Weights of a small transformer language model.
Training: a variant of Muon for these matrices, 169M tokens, 10322 steps.
Each number is 128 + 24 x the weight over its row's rms, rounded and kept within 0 to 255. Layers, rows and columns count from 0. Numbers have three digits each. The size before them is the row's rms in percent of the matrix's.

# down: layer 6 MLP down (transposed), 960x160, rms 0.109, rows 190-271, columns 80-159
# up: layer 6 MLP up, 960x160, rms 0.149, rows 191-271, columns 80-159
down190 110:089139116117133101103113139166142156078141106133157138129097111143133123130147154069107136123102111153156149156099143123129141150114120141121121124161111121112155113122150071113139167101120154134099109124151147143150171124139119127203098102
up191 100:086100101113094168107182093142112139165129132108128118086127144104121191125174132156110112125137115152115120153143129152132096105117146144085112137153105131088178136114100066121143117125129162114131155113115123093150122155169091119149137133
down191 100:100160164113096140141134098142094155123117130126132110108126130122107138132153100139128063083117153136139101162097060117114146118100100101120188160125125129117156153125152126092124149121131151184133102118190154154174145118137103092161106163
up192 108:181144084105109119138106169142121137099147125141105133126076137132107141104173147101095161122096108099102132148163079136125124112106160145098121148115122128161149093124123112130094109152116160095155112113100154124139169134102175106113149179
down192 101:104142114144115104165070118142125124101150153119117108105171130147123128132156097143103075139152091092139193150170129112148164117161110087147122178105115142104116112132144141116127106101177130082164125132127125127119111157119112145139127116
up193 100:131129134112128123136171128153131140125101093122071164119130109144087163091080119125123134100131125163102153105080093126107121113132122108156157122126119084121111134129127121100160130102108123119074156112097118139125143150095135134156125119
down193 096:129138118135105148116119110131103179107138124100146128104147122147109134123136109144100106126138144100172130139150112147180173135091179162093153135161102134134142116096103108130167158195134127106162105101120160169136143123146089167120095131
up194 099:135130118135106133129142169103145119156147097105142098135113116125148140101191112158143148179127130138140128090111093125142116116139169163119144132114082131106111130097137146125117165143087076141170157054129073131098118121145139101119163145
down194 107:139158123104104105167147146100102138079124125075092075151142117103150137097183117094161084106149127113132137107153118126109088101150156121142123143134105093119150137142170131116101158156118102137164100124121141133113159158100142106117133118
up195 112:133123135123131118132135147109122131082088087135115119123138112122132116181149188174110122112163132118112168149154166118103143101166118127141112094132114108156132100135126093158116120109108117108128088112123161092131086131091138158088085161
down195 099:170106135120150086121163126148105180092140105164127133156146149121132094073123113147125122135132104116170171125138175136124185142101109110127158115113118096132148139147129136135116143149080105133112142120110134106166133100155140108158122137
up196 104:114164107152086152132088089135125129113165122131126150129089106134134142130141116140156179111119125102116148121151134150169057124164132113122110083090116125126128143086145126092135080124104120132111110130119135134153147078127144124105154117
down196 102:139138088137097119099103120119149117151087123120102105128130179148106134137129146098145103147088179096105130106161121142116146161095124153129139123159161142112107098157166114140161134165118125155131107129145130167118111123064129161137122128
up197 104:110131120123152151129120126145094127165166160118147105137132146110149109131157151125162102134107119113126154108098109115178143120110119099113107099133142104161130103177161146105150141138069150132136147140136063131107137122160103138100121188
down197 102:107142114035129081162149123124137139124125147116134135109130179119120169141131155144161116101120121169132137120183155092084149130102130116109114170097133116100146142087113128119165129110131135147134126140181165085147162132122122138118188152
up198 099:108141169131101074139059178142101139115131141148153139146112187138153133136144156147152118128151125150131155129115123109127164142146140111109139149143088136124105138159157154117106137145108155135101164153126108112149130141123126078084135136
down198 100:160156130096155164115134098124134128120103176119126124163113154162130101065174141130112065162119140133143148065142124098113125165095151158121186154136110122126128111083132145105115147121118110154108146129150110085130146146136131117121141136
up199 095:147131097129146146158155124137174118132120102165160098168130107125132105154120156165109112080114123158128136115108104165126118105123129117142115062081097107146110116172104115102115115097111130146160143108097181128138113118134105162127123118
down199 095:135134111065148105123072091158126187150157107123168131138093139099151142118104137112134123144146134137103110121141145115128131117176126120135131087168145138143069161134112120170141120114113142121138111116132113122129121110166105151130087139
up200 100:082129107158124125070135151113122149151155150130157114121108110132134098121090130135123101107138098144114109146095110175113138135110131116115160118119109089150122131169106142129138079053110113106133119134110149151131117138138142107118133121
down200 098:184157132146130154167153142118109089137151110127125093137075170119092152136154191110101152133135115167112122114127146151183114142108137128117143150109176145157129126106140102124157148143169116104078176138111127126123130157084142103137134163
up201 102:098142172100119119169126138158160132180120134146124138114109123108116153146153095069090121149131064105071099124087106153155129137150174125119117106120125125104151152128149106129132066132107066115111163120135147112150109163091137125143111123
down201 097:138135132126101150108073136171156121152123112106134133118142105154157118113120101128153079128154148148072095182109113143119137102109089157148116183126136145161152157147159116121121113128122106149155118124126157156096057159123167098118105098
up202 094:125102153147155172132121158081111111122119097113159122105106110105111156138141154151120138131075131158137099164118139139125148195112128109169109145135124106123139140169098120118107087099139129150133149113159116147102132114087096101122171144
down202 091:133131172135087098150129108108124095112119120120112106114148110128133125150134077133132119131163102121136141158131101123083111124143118179114178134122098184099095122125149150103163139137125128126105098159159162106150158123141142107126095128
up203 111:172135100147102113126096160141131111144128128134092128168130125125120074098114122107128104153108105108129153131110101141152149149139142074075112124118136158123136125107088103117163124119122140147160135099162135093122126169117100127122112123
down203 105:112104117160099154149093137131137134145142111107131136102119109153140113122144103116120123130139116115130152089135104146126190112131098118122120159168126153135092154085125133135077153148151100108231157147134127127080089084117159099127113157
up204 103:157170155136122150092128134148156114135086145088173133131094173097102144151119147089122097132168108140080109100096118111124151093103139133120134113118126130058147137086104143124146114127113134103135125169166118125118117138173120108126141122
down204 106:143129107149115117116155124150118139084132110164142089106097147116104104124115140127090122141128104123142147135119138152141145097106136128086165079134113169137115100122160101121137153123142138137136117121138147120144173155197108129107133135
up205 095:128124114158062129197153156162119161178115136130153159137172117114118124097125139121105119110147129150150127137152131119133111095154135092104122104136145152083158124156093146110157098110136128153128118112123150130178120143119146132082134135
down205 098:124149117142129155089123109082139134171103089128094119132092109109124146145100115133145145133115151139120156098173116108133127113132126098144154119142128150132140148189129156116108120169142149157117128089130178146135137153149089117137137076
up206 100:113121106138130155139106113119115084161106115128071099116124105165154179145143134135122134121123094091136147128156134137135121088114087100141107121133118112113142158071127143125198112122145163141085117134150138120173169095123068151142114128
down206 101:113166121134157135154108156118135120137142135093117092146160148140093136150166147126156141146116110145118113118135143105151146139137134124118151076116116145124108106158153158110048145156115178166154095124112101154146174125082137087113162098
up207 098:102151123129107144125162162126124111121146105127133150119135131132161104094123165174158137127149084115121126147130153161138165090104116128088156090127149171093073109172145133086131171111097111118138137119141120110138031140131117147118152157
down207 094:129094157115124106081112125106133130126159137140112158139158111127124112143135136116119147121123158114136128135056138110130103155137167108148112112089092123153139155099143164134179087155164136124105096127084112135089177127074111154094101153
up208 102:103181109095102119079135147121130085126127168166112144136173143110137109112122123163131163144108157120124119119150092174134126098124081074126111119087095164106150136184111103128150141154140137110124155156126115129155123072106175091086089120
down208 102:154089118150179132098141149112113157141122117134101176123077115125140133131126146135086136123163156109134144143135096137144138180149131117165137092118129114127128139103150170132140087123088131098087108108111130117146135138104128105132129140
up209 089:121124110131155101113125112130107140114122102126158132092170103126117098180158115070107146143139151112121117133143179136131150150160121146147143135116109140061157080137116127101131103134136105151116149114112127162156103114128113119186149123
down209 091:082162145178125180113127143101143125176100131129164107095102082133099106170152119136163156112159119108121136107135136112107153126149143104120160138129107134140141122135119125173180115127138134126084139137143149114125030129099127097136163152
up210 102:116124151068123073106141093117128161113140111090162118141101119160126147125154155096122143166129129098128148156107144148135147125108132136141169132147113115150123086148117116085119134140125139150101154134138122137092183084141098140123117105
down210 096:196147114139129163134107130136133111149136131160147205139145121149129081113114111104159091140132140113127103135146126123139122116151146094151106113097155138140116164123126142111126133088096089131106139111092142111100102150115163076119144108
up211 093:117186081122154102155155113125144150112124132134114098111168138123130156153155130091121118120122127117149136150144132102128154118130166154156115084105126142133167138132139092159094145145157132139130167152137170155130098124155085112093084128
down211 086:088074151140106173120108103117136141140142094126164150136153127144164121135102114175110105144093129174105148075098113131108111171132100117126126127164109124110131131094137157123132108100112085121053125100152123142135044142079149122124142110
up212 102:073120120136125117140115108131161098153108116146125168135139157124179138127118121140114102087137134128129081142113092111132088103112182140117147152109186148054104122113161152145136156120145091131150145134117118174112156168137156126145112091
down212 111:103111133149111108110166126134107114111114106117150172164144170167140126119154102155121174145110140073184127127127129137126071111121099098083155113159139099124134117129158138135135155080113104144119145131127116120134168150145080126132071125
up213 097:143120108164116121132133125177133068144127113132105128131161131066110126140111124108136118122117102097147137150129150088165118098153100160143114110125125119115093119122102090147144127126117098104121162144152164131103159109094123132139121137
down213 111:146104100162163098130133160116137148131116145166083130112137102107129097101139147130151113123187098148133122137092186093109096090169111145097105105101168162163138128104123113110111076141164111138126124123125163112105171119134129073155161144
up214 107:143095121137104153095152135148116100131130118147124142133166128121106126091112131140128126161090136136146129131122124138137161082160093104154108124112157163126131098111092108159146148150127116133164107159134159153147125109132129143077084107
down214 113:101121104145119113134165095146130148120104108118149100109066151178108157142132127130097155129103167112087141140131115135153162107168129133137172124093151130155125125169181133111128165104078142095166115125126099139137117101145168139156120126
up215 090:120101148117101119146139177131151100142117123162093128102111149176104073109098108147168114149162148113138093100126105119155116112165101108154144103138106124133107107083122109163142126121144165131120100105093131077131139080132147116152146139
down215 092:108152100117204154155135080142158119148132143135140104128152122083136134111087113077062109113069158112185128155097173137123131113127168096103101116140158150130166145122112152136104145118148105150128165139097153132155137137110106108141138126
up216 103:164108097131124077134159128144119098130138148105136122110141157173154106159129107131154106081139167135110126089125174159124114101130146123140070078147114135141113136158157089115107105116145182101124177105159128154144145137119136108141169132
down216 104:095146107125114105105112143147168088105109110100131130155124104086073195154128153115100163122122140138114133135141108186130169161105143135140130132140130147124152141130119125086126139155128134126111121167100122123126157141115097111128141139
up217 098:134180109132138139130139128171099110149183139143134086128159130138079133072125168144162103139148122127163174086122141102077121121092161118156110117127133116145125136119110141156131123150092128141131102165152135096131116164122140106117123117
down217 097:095110112147133140159147122129145159157097123125155148094118128106133128075145181132116103172132125102148096113158130118139140138111164155169171117159116161103160125094069131174089146118077121116107144129126117129076131117152127140106115130
up218 097:108097180120133161166175096105082150119069146155145164160111110081109125143142117102153142130127144138132125125100145100104166121131133127130114112161097128072142151101143135163166110175156103129157107139097114127132108169134144098114158161
down218 099:115090121113169138110149107144099157141078095152139130137092135107109135147150163110117125134133103127090149121095110142093137108138132161128170105126160120083165127143121120135139134139104104121147155140125126150133132148156158140095126143
up219 097:099145125137141130103174112107134114119132108104167113079101057159130131167090142101172100155169135123080127097105112126104100130120108122128149088142123127103132152142130099098112126136172140147126115102148133142136129098088155119150118108
down219 101:139167140163081127081094107120105129105113144102133132109161190118163143127132145125125109161103121110137134140135143089101109152112124134133068170102151106138086160122103145151162126162108127122131147184162150150117135148141145141130107138
up220 098:129144152113106121144127139119132152098111134184134124145105144122127163116103176097191128143147159136121134106101113133135082114143108121122171094125133084095101119143122121150163110173122120110156113143123110160118145122134104109100161105
down220 102:116156153114146132121122119144140110140147109128117144105142093099107119148106155113119134148121127186112167112104153164148136121146093136158096110136075140146156129087163156127127154086129097139140096107167124139164174146152126150108105206
up221 100:153119117142100135159102159155095072106124151116122134117153139132129109135084163128146116133155075161118166129092098132114128116148141137123117073121148133100114094081136091093148141119114141145115124151133163156144125162153131101144126115
down221 106:133147103114133126133117122146149091147101114170127100106098130121147087094134172103111090103120150172123137163126122053166124142110117112114181167121159130106165110118148134147152121147095143139159125185120117099149128079161162109119113156
up222 098:163152190162154122112109126150159167128161151131096116125128149135138143081149118106142125167105147158111146079090085128159133090113190142114109137115106090158122150104154132149119109131130126136129155161117137182113102168139091142124115145
down222 100:103141151127169116136122156135147134117109192131118101121136153117145084149142132152126143115131115104090101120147104090167091172146176097086159159058104112136106098134149106131107094121114125130155134145084101194091099135104126107133113119
up223 089:158087155111094132141139102104171117135107127147110123107158153112130128159158137157165114084157148153092148089110126081111167137102109097078092136109130136064097086115149138126145115133119152087135116068099115110125146142099115077131131129
down223 099:086154128133114107104137102167103112112124129163136182141110133136090145130131114140088164144123138137136124063171141124102126162109133172116114129126117143073127169117146127130133126162160165154095124112151119152105170121132166118105129068
up224 102:120151095143080119150107189132146135118114144126125099164112168110129112080092142167198144129103148155157108101152126153136130115135137117151103118122092121089093077130163130118108167106124133117140108115116090165086159121116164160129089118
down224 101:143128095131100076091167178092105112149150131112162154130104119174116121138128149144129110096135137131140187124125117127119108149128135128147138109102106120134127127086125116155117093100104139153110132118155155105153113142118094136121130088
up225 110:128166104118142115156126123104112131128130134104126127177148137071148116114116135151158115136141097161105084170110139187133147135121140091143112100150158146110119140139106136107154117117125121080142124134139114161172139075062108145155118130
down225 109:098093107155092126152158169089132143141120163128134070176135150157141145128138102153171106099198112172137084140097130164094127097154097113135113130152132095126105118143079118111167137107109149103092129115118130117132097147092145107143147153
up226 091:116076097112126082134136117119133096134104143120115099088165131133150148124151132087134142136100153128079096118135132176179117072109121116120123130088098153075120130134153143133117136123099130151116122164138106140167128086144118118114104154
down226 091:143124160160112133162155159103150097151124090159187106107124109140151138118107114124147166128136152117138094119146108125123101113133136123158162122151100132153131157141116130105132115134134137104099181124144119111096118124148140125061094164
up227 097:130096142086161091126159118179116080113125145142091124111111130129125108102138137133138122147148121130157098136149129140126139118100142127134113101097167142122157159088139076152177169105143185092086159119110115120130126102101109172087111136
down227 094:176145140142129147108148097118125148138153147122099119148101126123150129172101153115082145095147124123119103176099091107133135115152125163142100128138144146133133125176127108128115139131106107170082129113101130104115008125131134146126163106
up228 095:125115141160152153119134112110179114152106140169110108154076082119105098134153102121162132102123091098141151136135168167138108137133108151119115102128129133152118097117140107145083144150139134125168128137165119132134176126117175116126135116
down228 094:097156148135105135163096121110092145140091130120131125115121140111043136095138173126114131163108119116080111151133122139125134151139119121129097144114154146146105096109091121111181129107131145126113166145113139091119085130182159140138125127
up229 096:127139110150082111124130101196108160134134163149124106154110121130102088150114079120119100154130103147158112112107164114092067128126165112135139104107130109128155168123120104085143166152142158131140151145146150149096150137144097143154150100
down229 103:136113138157140146116083113080106090116126122107107078156119122123120118135132118131087085170123163131123099116144117135149123187122129127132146130104098184117092126161140141138087137100133182117170130135166096157102150128141070101151156125
up230 101:111134191136134135127143099091179148167149106157130121130148117159136143104168164125101086153108110080156123124157132115153155110118147118182144119116131084162122135128137118146159129157136137092109126149121130133125114118131142112131076108
down230 099:099113134099103144137083105159125150176160144120122147117137120089146091183084090106141103104127107165146128146106105137102099157134153131185099130133151136118143113154125149137116144178174094150141152126140104158108102107104138140123128161
up231 099:125123116129117134110123124162145125095140125123104172130159169129109119152136117119202127094110118135149127128142131082164086144119126161121127126107135169110141135135125118133112157132169097100107173125113107116119198148091135144144067126
down231 089:126129113105111151123136096145105099169136113151117140102076150127132123145115101172105193135121149155152131126112142116106158133160105089161114099149123113115120137119142138115097125124085166156081119090144140132136085100119097140108161095
up232 091:142071122123132162137148089153108146129132100147087114153156102109139149094093177094133161121125129132136106149124110138145161131178109128099177113133105080110120114141160099108151108139106097086130112111161152101124117137144092145151170145
down232 093:150117080128102110152150097120112119154122158158116156146130109194130099101140129154107123174068100158131141108141146118143105133139114131171122137135147147125172143149101138077112128152139145123138147134099143113126086108124097103145136130
up233 097:124093136108083111166081141133108145166127108144142105146104113156073183107142152165103086146102124096095160111158124140138147148109131150149144129145108131133143138142141155119149086131130124111077173179147135101178106179125123114132132118
down233 100:139143117172167114085169122151118129191131119116099152082122136111136118116113088135091117124140115170054119120145091107132129102092148156137109101115135121156140150118150126099117116100131142100140131158156128101118132071133131125107192164
up234 098:079102141121129142104120134149102170104152122098118062149145114102166157096092132080097145132162146067107141113151146119141090095173142093159161108150122119112129165135114181103164114138124117122119157093123166115153147094156130153155090165
down234 116:108142157109132132124123129115087163183138089135156148147172124162137092101124169158112119099140145103098113136118127152115131124158123085089074135144096145187123093125092118094163081124142111110102187150126133152122126131111131121114152106
up235 094:111145060102106158113171129140145149172136129127102149139097097124133154083160106136118116099131145142119137138122145138133129150186118141168123120102126155153117131150145148128104105147136124099142143148190123107104078135138134109126068132
down235 093:160152156086135126122099152114148106110132127075141109109140151129136134141140159099155172126152133151101102129153115105126117114131084145093125146159131091159130115115090163119191127088089144126148127150130103128154162139105125149128118126
up236 095:106126179105097110097110116134143135109104118136113122136129162158136094125118125091142102094120170106109139076112102103136104168135137138139133105130147087094150142117107104145107125148133139140119123147120138141071120112119135146117115102
down236 102:078129133109133159106155097118104145143121088114136143084161142128124117156146150139160132079132144128100135103118086132088111117139143076118134095096110088088151091127171094112142144164119147140169091144150117155113140135145122170109157069
up237 100:135155126131161115133130139133171097146105125147147136110134148061141131177116166093143126161176089105130113116130110148110097178124132114112125140124110087086120108099130170056128148120120126142121102180154120116136157096103123123160117101
down237 098:157131128118121149118112176157147098094095117125120138116141103111093097136144127111144093141167100097142164144065187154167095181149124150133110128106119108141108092113139147156132110132074126133162130134108115092167116131133110132085146162
up238 100:145135129137149139163131126119158160156124128152125137135167135147131137144106204084113144135119140121127144109131142128105110111098117131129109119145078134125124138164115108132135148114170156116150108151145119129121099126095116126141085161
down238 097:140150121158129187157133150088104145125135103137087111134101130082066140117125115139142110143142135116112099153146095160134095131126102115132108138150119137125133114123163150154120138170169123151129159132116140086149126100099123131166135117
up239 104:149180155179143140148158109094109141153120121091151140117101189134104126056100086109123152164138138122117114093116106085133124154108107086133156148130111117112089126134116188115154141151146169093135146103163112089154120115163137106184130132
down239 113:099101115128149144135164182138134141136141188148115098122148112141143168112150114181102078117146123189119116114149090110111129144121129118130140122137156154132118113175103104142144104109117153119122079140075116095139144111167124143102129136
up240 098:120156124144147089119122109131143101151130106105161115125117131133132111105119100142113173162072105138114121072150135113136100116087106119118161125072124133112101098121166111149120150124121115118125138153110114137137094098071160170132113150
down240 104:116134124114138138154139087168117142129128107146097110141128153078126157155142130146176103090106137103131076094120120098137121093143147185124152179132109152121117110125138162130137132107172149131181116163124096083158197095098144121137135113
up241 106:106142140142145127101130155116134123145115065139123062157119174155170134126161129154122145151141104139148171131102117076129084142151141127142116122098149101121124128139093115083147125165106108083110134121115119091149120093091104111128129116
down241 113:134137150190113110112140161141092137099148127151089107112091100128094115126137128123121151126129126112135113149101104087112136140148155087122101100166100126111112137129125137098144114146149067140113161104143127108141161163104176124094121122
up242 094:131113115109108103161178085159151147128139140111125167149137114123111137129118144130134174124132136158104099125101138160151144158135150080053137121106139111121149096106159124105142113104115076125095187109165113129134126167103119131122135073
down242 099:132156120148121077087072145113099105143095162123153159149156163177087123131143079127102137126121162122118094123132120100148109170134133127140134131139130102113120143120134134103164096140119109127093147121130124138112105149125150098055121153
up243 098:159176095135120111148147151155127119135133172133167155091102128151130164106136129124091127116122132171133125161124154101144093094162151114143115080104116143127088107104120169174117143075169103100119161124126167128150126150123165131135113084
down243 095:121085145080170098156168172118154134104145099147138132106138135131172130127117113130139072147136126130167108115159123087115112100139098094113158145107195164172140143133111103146134157119102101163124117113136110086112155162111123117173106117
up244 101:120134130144061157116108118143106129125126099114115142162135126135101087141132098113171146129161125104142147104109075138155122151087126115142094115123096129116117103173103107123137119152142114092123162130085124145140065166110144122133089100
down244 098:187150139106141143104137085094117108122132134106151141170139108139118131162153081169138153096144123124119099106157146178127121120105152121134088117143169168142152111117067118097132118096131115112145148159103102134117140137137154152122149104
up245 103:140137138089112136140140127095125090132093149174105129098135119141134123107180106157124097118138146175103065144089127133131127125126148114091123111088134140116087142170130125100127150073134155122128114142124161131109131139128132139120091157
down245 095:125141120114112121083127105156108129127145111123124149153132188129146150146107123145105147110094107157151115180095113081109126126083135137123136122135159101169155147141123150126148124171160136168128180118128098089122153109126157088121117149
up246 108:080110131139137117097122181120109114132113095118111123140144113165100144112184124143125121146131111122082140099107123132151125155129128118159139117134105157108161180166157073118076137110143117174124098117118113124123124092117109158168139173
down246 105:162188118089118103127120159116121096134135151131123114134129178130114124169115116159102088107182162116175113140112130112118143125124116094111167125143126071175121135103128138109120124159116088128144162143113134148118160099102102131137091091
up247 095:167124131097147149158156110099130197105129131083165114125133160125153158140147143129133122149143099160095074125170120151147140106123157154112112159119145143144085117081131140144134135178144131094149103157077129110184131088154147184110154120
down247 096:084120108120119143139096112131107088114148132143085155158140134153097126162118113156147155131130132105158159097137170114085175180146098137137135149144118110129127125150138141119133115083124143139114119102189120142100104155108129135115113083
up248 097:144161134117118166091153089177123149109082126137177129146104153112126128137135157082175124080108111140115125081136088147140095124128120109120150085098119093111095112128117137158127158092160112150071098106146131154114130117144088150163093124
down248 105:125111161116160110133111127133098141169103169078120146165101157138148100156166143161104137135160134154151154096126110126089132160177166097130111108142143116130115097114171143104120098109130119093128117111105108105123143107097116169107126154
up249 102:135167132100115111133154133117137155142146148173156086113068108096114118119101146112134139135106139125136125115126095136128147139122144149149090149128100111099126160140104172082131136103141152124143154151141141096150153119128097114127112182
down249 109:124158110086109096094173166119145101142118163189138101124090130122095099123137133117159141154091152108135141179122150132123138154167134121163139127123160132103121114139113133094133139097109130125114126086172145119145225117118108146142178119
up250 093:114146151138080114140099122143111140128105112126154122120149159084091118109117096122142138122101084160179095130168158170106111118141113104113149121116133101174091119096092166115126144133138120113120150172114139112113114122147140127116139145
down250 092:116118099142126140146122133144103137129123155144143148120136142137155095149111117149109119129156115134134092118128147122095088145066153132093133121138100109127168142145120103098123136159150115130092142173142110132152123125125177114178119110
up251 092:087120153079154102157172138099125139123110163151092134146110175121185126133177120118114124124098143165103129146112098094101177138108147113092099110124082130095161141149117086151132121128100142165097152107162167126130130141117082092140124183
down251 093:113133139114140175155127109137114123163146149129121131119121140146129110119089128137112104105134138122101148155104115146070112146154109114130141108139136138104114144100153123117112122142158094121134112171127120124081007179123117150141114131
up252 110:097089076133133111134151124115131081145123144137098139149109152118168141133154103060140119137108106126106147150120097126118143126129132140172144091123135132155159155123169113143169112188138134109104141133127127111122125144120104122105115159
down252 106:102148093136125127119118164092097133153110092145123127150132170114136122146114154113171156118120105125120104153158142097118099113116121095155086168162151133132158138129112147140182126102140104148125176148173156082129103122121157149132138180
up253 102:096158137141079136107134132102113172157123062124148172108153156154131124153126135167104103113157097156131124142111153091172134160137135116127126117126118105099120144088130099120136070119073091120109162162111178158138099150114083132159134154
down253 093:157163118127121148128128142131118126091166146130155139149116101105142147122112155106097127145119134118112132116163126171144133128084090149149152146091145148087171102107135126114085194116150140158098110119129121093085070120138158124099161091
up254 100:120146127107143106087153137117114089141151130126110167105097133095140119101116117111191098127119122079160142105120124135139126109123127159156126102125071126099154135135154053128150135132141151151135135106113151118119128108161120151098126101
down254 103:114113154131089119125140123136162096121112151056113120089135132109127145143143166152126113090151129122072141131100115134141136120114133112128122148114157146118145118152112113155098067127170109084135140157107112131130136158101126121119173120
up255 100:101140119139146121121121094139137108145138120092130148142156096085100158128113106108159121140121153146127113120148134118109101129147142136121110116077082085125148113156153145097102104162091098135149147097139121111098138116170133149160124127
down255 108:129173140130137074122133062119111155159109120119180139132098123113146112100149158105134137115120101125135102162188147132137178128141095136133162111096106136069114137108142177080155138109138156123135157125080157118146156085104143125111108118
up256 106:134143159181113079138104113127119114121123102088149189109142144082140192105135157104135108103166126140149145132141080143145130164151145107146157119176173079127176110121134077124147144105140168128100090143122159126119107136120097135140125116
down256 103:079065179152120157122135114178133133107161131165114137107134153107158097095154146120138130172111137132139147121152112146172129111118088123121107149155111106063116146104116163174078122129124135111154118117159119154121100144123155153139119128
up257 087:089158140107104143147126127112165137154123120111177088105128145146127140090116093123116128164143114081119166149137169102133101120154145087117115140079177151129111122121136142150092120106086140133177081125134132110138144100145111118165146117
down257 096:129131139142162130160108141079128114114132166154141107145073120116107111133126141140182124146130158127098107087094123093127143142196147155080103130129135133096171098094114105147142177136161106137111097158150112119116150118158092165163102152
up258 105:106153106140127090138174152088115144129096117137146159096146147116116100153146140101143088149125078142147154177128108151145139089086119148124117099163143116152137129132121124107112145129163132134144102141137120125143102075151121133149143122
down258 102:127174119098086114104110099175142122073102138132101099111132148120131138135108104136147143149113063124175157120148141150143091133106135092117102118138147138112193142127152109128143131100143085118119120123134116106140095099184186138150142143
up259 092:135114139150108120141117153132131150125092143131112172131113178095120142094105113107169117109152124133143146110103114118128161080117132107129127129064132096135104120139095164101118104077116107137115158156141115193131080138138117159130046140
down259 095:109133149129129167159155108125168138140136144088139083109137123114148147121149150182135143156141137119135064134123173092137117130155097137138120136177119108132099120130148131169121113159118140120121116128121063036158140139104138129140143112
up260 092:065153089122089112094146132145108118156126119117127110153077121126076186136135120115135152137152125118095094096111151118142123155099185115124119112093128144078081118163171146112118097103142115126114166149134114135136110128130138132133150128
down260 085:115127130121144179119117109127124155185120122113086101144087145130133142149099138136149114136111136116161116122122139120141162094087130119141111110106162080126141076113143119173161140106144137140128137124145155129161164157160129081145116132
up261 102:089096131119118159106128084143133130142132144171137116125112130137139094136154146122172104114125131180105048151143137151115127146120099132131107080101114145135136119161123117139138126150148133112137109150136101121132167085132096127127110084
down261 101:122171144175133148119126131162132137134096119129121148120157124135100175092079126130099153174087164085125118120136126126139116102158122133111102126128133112135130121139113125067123124161151175142111133131156105101098149154140144138135142162
up262 094:130150097136152158177172096071140134142094136127124115130165183098185106106120101085124148146085118111100161137099150141125115095129136131140142135166112129090167124127152109134111146114079107150136110143163143130124099127147129068170147161
down262 097:110098120149135124103098162145143099133145214132095119121133130105092128122105118164127122138155123132141107127141103085138142126129096113121143142104131121150123143131130156122131169126125098120155151131127140137141092155153136161086139101
up263 106:099173118165093118146124140125143129125151131149128117152134130153090083155118107080125162093085136109167133120095129189133177114132165076108114098120137086102123143167102144099114171133117110138165126111170101146181152100137121154154138149
down263 106:117197126212137090152062118150145133137150118156154144144063096090114122126127125115132159139102153128144128102167117141137163149141153124161100115104153128132142122172129140126139126149151129111162128159103150125160128139093143107125121144
up264 104:102122100124149113092156146084134138118162079136113141151126165145139093107170111151123200094171134133142110114089138069125162105142142127136105150114125147126094105166100108104129141132130112131143084147154158176131145101163096131140118106
down264 098:091117076133169114111157139059137140122174127157147126122132128147132124139125129138120151093148115114141120142109165148091116105118121130076161119154097139156147148100135155144111171109064079118140127134114145096123096127145131130150115147
up265 097:118113129130164092104106101125104112151067138157078122109173100122133165132139132113142148133099134145131145139108066095138132135097156103159146137163144086110140135143138176125121128157143109036122155154156134141171137097144113118105169089
down265 101:174150109082145116082168136127137138065121150111087105083163128142154129138157078143103139097147114065127121153130176147117115146125149124130088139122113075120130139141143132159127120108126129141173126155093125131123117067172113161123151094
up266 111:126160110126091121134129096112120098149138141141139136134152144148090143124107104113139137128104110127095072135144140084131170169132132108158091144128158115148174118067129143114160123123128116084142162147167162103131113077110102141110204118
down266 111:139144070099124107155101137136111128063167105080133105121160173102114143111114107163104144145123082117116180141122142141161097141109148125151131115144117137140152115119125145132152126159145154115127147092150111120091119162197128150131142152
up267 097:117146084121145105148108137123119138094099123155152116166122128130131129147135126134147162160113124146122092100096091095136099137068122158108207130120138140104110134153170132150122142117118144127159138160104133153155136165073148101126121125
down267 098:148161156123048130161147156109120160151111103100110123128149131108120124128094109141139099127120147161116120105113127116142117123114146108113163172139114107178137111121134119096128127116127148096159124131127120159127148144175112152105143132
up268 102:149133112105158102129086100147124148108149144110134129109173169136099144114145132116121086116115083126126112140116073097158112139153149112172102126120178132149123156135158136156082134159126121112106184125128125102115139155100101106189123141
down268 102:082101132161117105142114132163111148146115122115144226121120129076102140102106142124161169128153113110117125103126143172164153089130112155163160150144078088118128116103126122113113126113164155143142133114174135105074109099117114117142096112
up269 110:084117140127135104071123152115125138113126159117110113159100122103096109127112132120068132122147181120126167141104166119104110165146168152158196152127105093106141102134110131090133107126064136096119104142125121124148131126100171143121119116
down269 107:156092150111135139068134164138104113116117139105163141117168149091120158119112134172128148109134109101146125164135132150128120124075130132187135109101153115152127132131130163121144153110101121150163187131110137122129151103172119118108146116
up270 090:152108148096140141124175125106134134139142123116098164124155167131155130160153166111112104092166132137117136153130097121111128136114128085124112131081139100142159107167139169116128100127050129117133171084130138127141161161094120132134137141
down270 090:131119159120111160092120095119081144162087127114135095151112170130071124130151133131168152156168123158112106122117132088121115145126114160119143089124106163078076125152121096149158163163151163156116119105113128159150121110152136113124147148
up271 101:157125130097132160126100098126093116148113105105134125109105092154122118149140158123143154129132130146117142168177089159072142154112121106136181147143063136143133130103144150087112120110132137148149097078134123132123137153114150086114151121
down271 094:142105072158112126106122131146136092124120189134105113124127155142145102127141167141090137150088115140131130118108166150149132121134107167110133141127127169097130180138134149149109166087110140158087128094092114109141080120161110133138134122